Each number is 50 + 12 x the weight over its row's rms, rounded and kept within 0 to 99. Layers, rows and columns count from 0. The size before them is the row's rms in percent of the matrix's.

# v: layer 13 attention value, 96x96, rms 0.082, rows 56-63, columns 0-95
# o: layer 13 attention output (transposed), 96x96, rms 0.0787, rows 56-63, columns 0-95
# q: layer 13 attention query, 96x96, rms 0.0875, rows 64-72, columns 0-95
# k: layer 13 attention key, 96x96, rms 0.0885, rows 64-71, columns 0-95
v56 096:47 45 60 50 65 33 54 56 61 52 55 52 43 49 64 43 79 69 53 68 40 55 36 41 65 43 44 33 62 63 58 50 43 56 40 70 55 51 63 60 58 77 49 35 47 25 57 63 38 60 45 51 32 44 45 39 50 54 42 29 33 42 53 47 48 49 74 84 53 52 58 39 66 57 47 51 45 48 51 50 60 58 47 30 32 65 38 73 25 43 41 48 56 52 39 30
o56 101:51 73 33 42 54 29 38 66 55 40 49 37 34 65 66 47 51 44 48 34 63 34 48 37 55 51 41 61 57 75 52 58 49 62 46 53 44 41 41 57 58 51 34 65 47 06 48 52 56 53 54 30 62 48 48 52 44 24 43 45 55 51 66 46 67 68 47 63 54 48 46 57 56 44 45 66 47 41 74 68 45 64 48 36 39 54 48 48 41 24 48 54 62 79 43 46
v57 096:55 48 39 49 45 53 43 30 42 57 40 32 61 50 21 58 48 42 45 57 35 58 65 75 36 49 53 33 50 35 56 41 34 53 39 62 56 49 53 60 39 68 33 58 36 45 32 38 44 30 68 51 53 54 70 46 60 57 44 65 72 54 47 51 69 45 44 40 32 60 78 30 68 32 53 39 35 55 64 60 56 37 53 44 56 55 36 53 70 70 48 58 44 59 34 54
o57 095:42 29 52 63 40 64 43 34 54 54 53 54 39 50 41 46 33 67 55 46 48 60 45 47 54 49 61 35 61 29 49 44 50 48 62 74 57 31 60 73 48 60 58 41 57 69 31 47 49 33 58 66 77 37 63 52 47 60 36 53 57 43 29 43 47 36 59 67 41 49 63 54 41 51 33 68 34 55 72 62 63 58 39 57 52 47 61 32 45 52 50 61 20 52 44 23
v58 092:51 59 66 58 46 53 55 38 61 48 53 67 60 24 62 58 61 65 49 55 67 28 66 56 37 56 43 53 57 29 57 49 43 51 55 51 52 52 63 58 68 31 76 51 39 46 38 50 64 54 45 54 57 57 46 63 60 39 41 49 31 66 39 54 55 51 40 35 46 53 34 43 50 31 65 10 35 42 38 33 30 49 36 38 49 55 48 67 55 53 62 78 46 36 49 36
o58 092:53 31 43 45 37 29 46 50 60 61 69 43 51 37 40 51 61 45 51 56 47 39 52 55 69 67 46 50 40 15 36 48 53 45 41 44 58 77 34 40 53 60 25 56 29 85 55 42 56 58 30 63 55 44 76 56 39 41 36 49 47 58 67 45 67 52 56 49 36 63 54 41 65 39 59 61 52 47 48 44 46 63 44 45 61 59 20 57 42 59 51 54 35 57 53 48
v59 101:27 50 54 46 42 59 22 35 57 49 55 58 44 31 57 66 49 66 53 43 57 46 41 46 71 51 54 55 71 41 51 51 75 51 59 53 52 35 37 44 50 55 47 53 40 33 54 60 59 40 21 39 66 44 62 67 48 44 57 45 46 23 47 57 44 54 39 66 49 66 34 58 63 54 39 62 70 43 55 54 39 19 31 55 31 50 50 62 57 42 46 70 54 69 72 54
o59 101:57 39 39 67 59 68 32 78 44 48 68 50 77 57 52 64 56 41 54 56 62 50 53 51 48 50 46 56 58 26 52 44 35 56 39 34 54 40 47 31 41 54 48 57 54 12 55 46 48 51 57 49 56 38 74 51 44 47 54 47 40 35 56 47 48 47 57 55 27 36 37 26 55 77 69 57 55 59 44 31 40 35 53 46 50 49 41 53 52 36 39 64 53 66 79 51
v60 108:68 67 72 38 31 50 49 62 46 47 43 48 63 37 37 59 39 38 50 56 41 38 41 59 50 55 34 33 58 33 58 46 37 31 37 45 60 40 73 50 55 57 40 69 65 94 56 63 43 35 47 41 48 42 48 47 40 47 48 68 48 52 59 49 42 64 31 54 49 60 74 54 40 10 55 67 38 37 54 46 44 49 45 52 53 62 49 56 40 42 55 45 35 46 59 52
o60 115:37 55 42 56 41 60 48 56 43 43 50 46 64 34 58 49 47 50 49 53 35 54 41 51 55 37 41 38 29 34 46 52 56 47 41 50 55 53 56 50 62 50 36 42 65 99 62 53 53 46 66 45 43 41 40 45 47 49 52 53 50 51 45 58 52 55 52 47 60 47 58 53 53 55 49 47 50 39 64 58 41 52 52 34 54 40 54 41 55 50 75 38 45 50 61 52
v61 094:47 46 34 34 35 52 62 56 61 56 52 57 69 66 48 46 52 49 48 28 32 38 47 59 48 49 69 48 41 76 41 45 69 62 35 62 41 45 34 43 61 55 50 57 48 18 51 42 40 39 49 57 38 43 49 31 51 55 38 48 53 32 44 60 41 36 49 63 55 48 52 60 62 64 74 63 47 44 35 43 52 52 74 44 51 53 15 42 51 67 39 43 24 71 39 43
o61 099:47 49 47 39 42 53 51 58 45 28 46 51 45 46 53 49 52 62 62 48 47 55 49 49 52 61 51 36 67 65 59 45 46 43 60 60 45 40 54 66 50 63 60 45 50 00 54 61 51 41 50 65 44 53 44 40 60 49 50 51 47 49 44 45 40 48 53 71 61 47 69 49 51 58 47 52 43 43 40 53 54 49 62 44 32 43 64 46 54 54 46 41 43 54 53 51
v62 095:54 67 61 44 76 47 68 46 71 40 57 56 50 45 40 51 54 40 46 49 67 71 51 46 44 61 31 35 57 30 55 32 57 22 82 40 69 61 54 53 48 59 48 32 48 49 52 47 54 57 61 61 42 65 44 58 58 55 41 37 45 80 33 53 41 49 49 71 48 53 51 49 69 39 42 37 60 72 65 33 37 31 36 43 38 57 61 44 51 41 46 53 54 69 54 56
o62 091:46 49 58 47 57 49 61 46 57 68 56 43 63 38 47 39 62 31 56 37 43 47 43 49 36 44 40 62 47 37 27 57 53 47 62 54 54 40 16 50 45 68 31 75 51 92 58 54 47 51 49 51 55 63 51 52 56 43 63 55 48 27 60 35 65 72 62 41 41 54 25 44 58 37 52 54 59 55 67 57 32 54 47 57 51 46 43 55 23 54 24 59 63 52 61 50
v63 102:45 50 65 37 57 50 44 71 40 45 28 43 52 46 59 50 44 43 51 61 45 41 39 44 35 37 52 53 50 39 48 35 48 44 53 54 39 67 57 56 61 46 66 47 53 44 33 64 40 58 51 49 45 32 50 82 66 74 44 36 50 59 25 63 48 61 41 34 45 34 71 63 38 26 66 31 31 51 38 46 36 74 36 44 59 40 56 55 49 67 48 63 43 80 48 48
o63 098:55 74 62 51 23 24 41 49 43 62 47 45 39 30 39 32 73 38 50 69 48 48 40 44 38 52 51 30 56 32 39 45 53 32 24 61 50 42 50 51 49 57 42 23 41 77 52 63 58 57 54 54 55 46 55 45 62 48 53 57 56 66 71 20 54 71 53 64 49 51 56 65 73 38 45 57 50 60 53 58 62 54 44 63 57 68 49 46 47 45 49 49 37 38 54 37
q64 093:40 58 70 59 57 44 43 51 47 37 68 46 58 35 67 51 56 58 49 48 71 42 35 60 33 57 30 69 59 51 48 55 46 66 45 39 60 54 52 47 49 81 49 48 63 53 53 34 34 48 39 39 54 66 53 48 40 57 47 26 55 51 38 35 37 42 39 47 67 45 41 23 69 46 61 57 62 30 72 55 29 39 27 57 46 40 50 62 63 47 62 39 24 46 44 65
k64 091:53 64 51 46 49 66 30 62 45 47 52 55 30 33 45 53 63 59 52 30 57 44 67 54 60 64 65 23 58 53 60 53 37 73 55 62 54 37 65 26 47 51 44 57 41 51 59 59 65 55 53 81 61 33 44 59 62 31 42 70 47 45 52 54 59 45 49 55 29 46 33 30 61 40 52 37 65 67 54 40 46 54 44 42 44 65 36 68 35 42 53 54 47 55 60 22
q65 077:60 19 39 60 48 64 59 54 44 47 61 64 42 36 30 61 56 51 41 72 54 61 40 47 31 50 41 55 63 39 54 65 47 46 43 40 45 57 41 43 55 55 15 39 56 33 57 46 57 47 45 38 65 54 43 46 33 44 34 26 53 58 69 55 58 54 56 45 53 63 43 48 50 43 53 68 57 15 57 55 48 39 28 59 32 42 37 49 67 43 49 84 48 47 40 49
k65 078:59 59 47 48 51 50 46 41 42 48 36 44 55 49 61 32 44 74 41 67 52 33 35 55 38 40 47 54 59 48 60 34 69 14 41 38 46 21 30 51 54 45 51 56 50 48 57 54 76 75 42 63 38 51 35 42 49 47 53 50 56 58 30 50 64 44 44 66 48 31 49 20 56 54 49 46 58 50 53 45 71 40 22 63 31 52 43 54 40 47 49 44 26 56 50 58
q66 078:40 65 70 61 46 29 42 50 50 50 54 61 59 64 55 54 37 47 59 54 62 77 41 52 59 38 44 45 52 53 45 66 61 70 52 34 71 46 55 56 40 65 81 48 55 41 59 46 25 50 63 51 38 63 33 54 53 57 40 37 59 42 29 18 51 48 42 45 53 60 60 40 62 50 33 45 45 70 48 36 32 59 34 68 49 63 64 47 39 49 71 34 68 51 52 61
k66 077:50 66 53 40 36 78 38 47 59 43 41 34 54 56 57 30 63 52 53 53 52 32 32 65 69 57 65 35 46 52 47 40 51 57 58 65 41 35 44 57 33 40 64 40 45 47 74 79 74 69 49 77 60 49 37 66 50 43 59 75 52 50 48 43 54 49 50 53 47 46 49 38 53 64 52 48 61 58 36 53 44 55 61 40 26 60 30 43 32 64 60 38 53 61 52 31
q67 109:54 28 43 46 48 49 58 50 47 50 67 62 34 38 45 70 63 48 52 55 58 49 41 53 42 50 47 80 62 58 63 53 44 51 41 36 56 66 54 44 49 56 14 49 56 34 55 52 59 39 48 21 73 54 65 29 37 51 49 37 44 53 54 57 55 47 37 45 73 60 24 48 36 70 66 60 62 43 55 53 61 25 41 60 52 39 58 59 59 31 50 64 52 25 39 53
k67 091:50 51 52 40 49 55 64 48 57 48 46 32 54 61 58 67 30 51 57 49 59 39 38 51 30 47 58 59 40 67 52 30 59 39 40 32 65 63 46 52 43 53 40 46 37 54 34 37 56 40 43 28 62 57 47 36 27 23 44 43 63 56 62 36 50 51 34 49 58 36 31 60 70 60 49 58 40 51 52 54 51 46 46 65 52 40 70 62 72 64 53 61 47 49 40 96
q68 116:56 65 57 38 48 56 46 51 38 42 42 58 78 52 53 42 49 66 44 37 52 35 44 43 62 46 54 33 58 46 40 59 59 59 55 72 32 27 59 52 47 39 80 58 57 65 46 50 52 68 47 68 31 47 26 51 56 52 49 66 48 54 50 34 34 66 59 45 17 42 77 44 58 20 36 55 48 54 49 49 40 70 36 46 39 63 49 54 40 54 47 40 45 68 52 44
k68 094:37 47 51 48 38 75 42 54 43 25 57 64 74 52 49 39 54 58 35 46 44 43 61 54 67 56 47 43 54 55 35 47 39 70 66 61 40 57 39 55 43 52 69 31 72 48 57 53 49 50 66 75 27 38 34 57 64 63 68 55 44 44 41 57 44 55 51 41 40 43 66 46 48 55 44 40 65 66 44 40 44 58 56 36 44 41 35 55 41 56 24 22 48 59 72 28
q69 083:49 41 51 50 49 28 58 48 56 50 57 49 43 82 63 45 48 30 55 47 45 73 56 48 58 39 38 50 53 48 51 60 49 75 47 52 67 40 54 46 54 67 66 58 58 42 60 47 36 48 67 50 34 52 53 60 61 56 43 43 50 58 11 20 60 48 48 34 37 42 71 65 54 60 34 39 51 50 50 39 38 46 36 79 50 32 66 49 40 66 64 41 63 49 36 62
k69 094:50 36 64 38 47 64 50 43 65 56 45 28 61 52 38 67 30 55 67 50 62 31 47 58 51 53 50 69 42 56 60 41 51 52 44 53 57 47 53 44 52 40 27 50 32 62 33 55 52 49 34 17 78 65 47 50 33 42 46 53 63 42 53 29 39 41 46 45 58 49 47 43 62 48 45 63 46 35 59 73 34 54 34 70 57 55 52 40 77 52 58 74 47 65 49 71
q70 166:39 39 48 62 56 47 63 54 62 52 51 45 30 49 51 51 47 38 54 62 53 61 52 58 36 42 44 68 44 58 67 38 47 33 39 36 61 63 46 60 54 61 22 42 46 30 46 49 40 25 53 28 61 67 63 36 33 47 53 26 62 48 51 64 51 28 41 58 78 58 17 65 33 63 59 55 52 49 62 64 71 32 65 46 59 42 50 45 58 36 55 56 51 40 45 48
k70 086:60 39 49 40 66 14 41 44 71 69 39 32 28 54 50 59 65 51 59 41 62 55 33 63 45 50 59 42 47 38 72 53 47 27 34 43 65 41 57 36 62 33 29 65 34 57 60 49 72 53 38 34 68 53 49 56 39 32 31 62 63 51 51 52 58 44 53 46 67 67 28 54 52 36 44 52 40 48 61 58 57 48 49 61 56 57 53 48 51 44 58 76 59 55 42 56
q71 096:49 54 44 42 36 76 34 45 40 45 51 52 60 56 54 54 57 77 39 34 50 28 51 40 70 58 39 51 64 34 46 54 37 72 58 58 49 40 61 45 29 33 41 44 59 72 39 46 81 56 55 53 49 36 42 47 64 39 59 46 37 46 53 41 52 52 48 66 43 34 41 30 55 67 26 47 77 51 61 47 19 48 38 47 49 50 45 55 68 35 42 51 47 51 63 46
k71 165:53 57 44 47 38 61 40 46 43 41 71 76 64 58 52 38 45 57 30 41 39 50 64 45 54 49 46 32 63 54 28 58 40 63 73 59 41 45 51 46 37 52 67 33 66 49 50 46 48 56 71 74 26 43 36 53 67 52 72 56 38 45 49 50 49 55 62 50 30 38 67 51 49 51 44 35 62 66 50 41 43 58 46 35 46 44 40 62 37 52 34 22 51 50 69 22
q72 085:60 48 26 43 48 29 67 49 36 59 48 45 58 49 51 72 42 37 44 47 57 50 51 45 34 36 65 38 36 49 48 44 45 36 47 49 60 44 45 45 67 49 75 68 29 19 43 67 44 41 67 57 51 60 53 49 51 60 27 52 75 60 38 43 45 49 65 38 37 54 72 71 55 34 38 65 42 64 39 50 62 39 57 70 51 64 63 32 51 55 69 58 55 53 46 45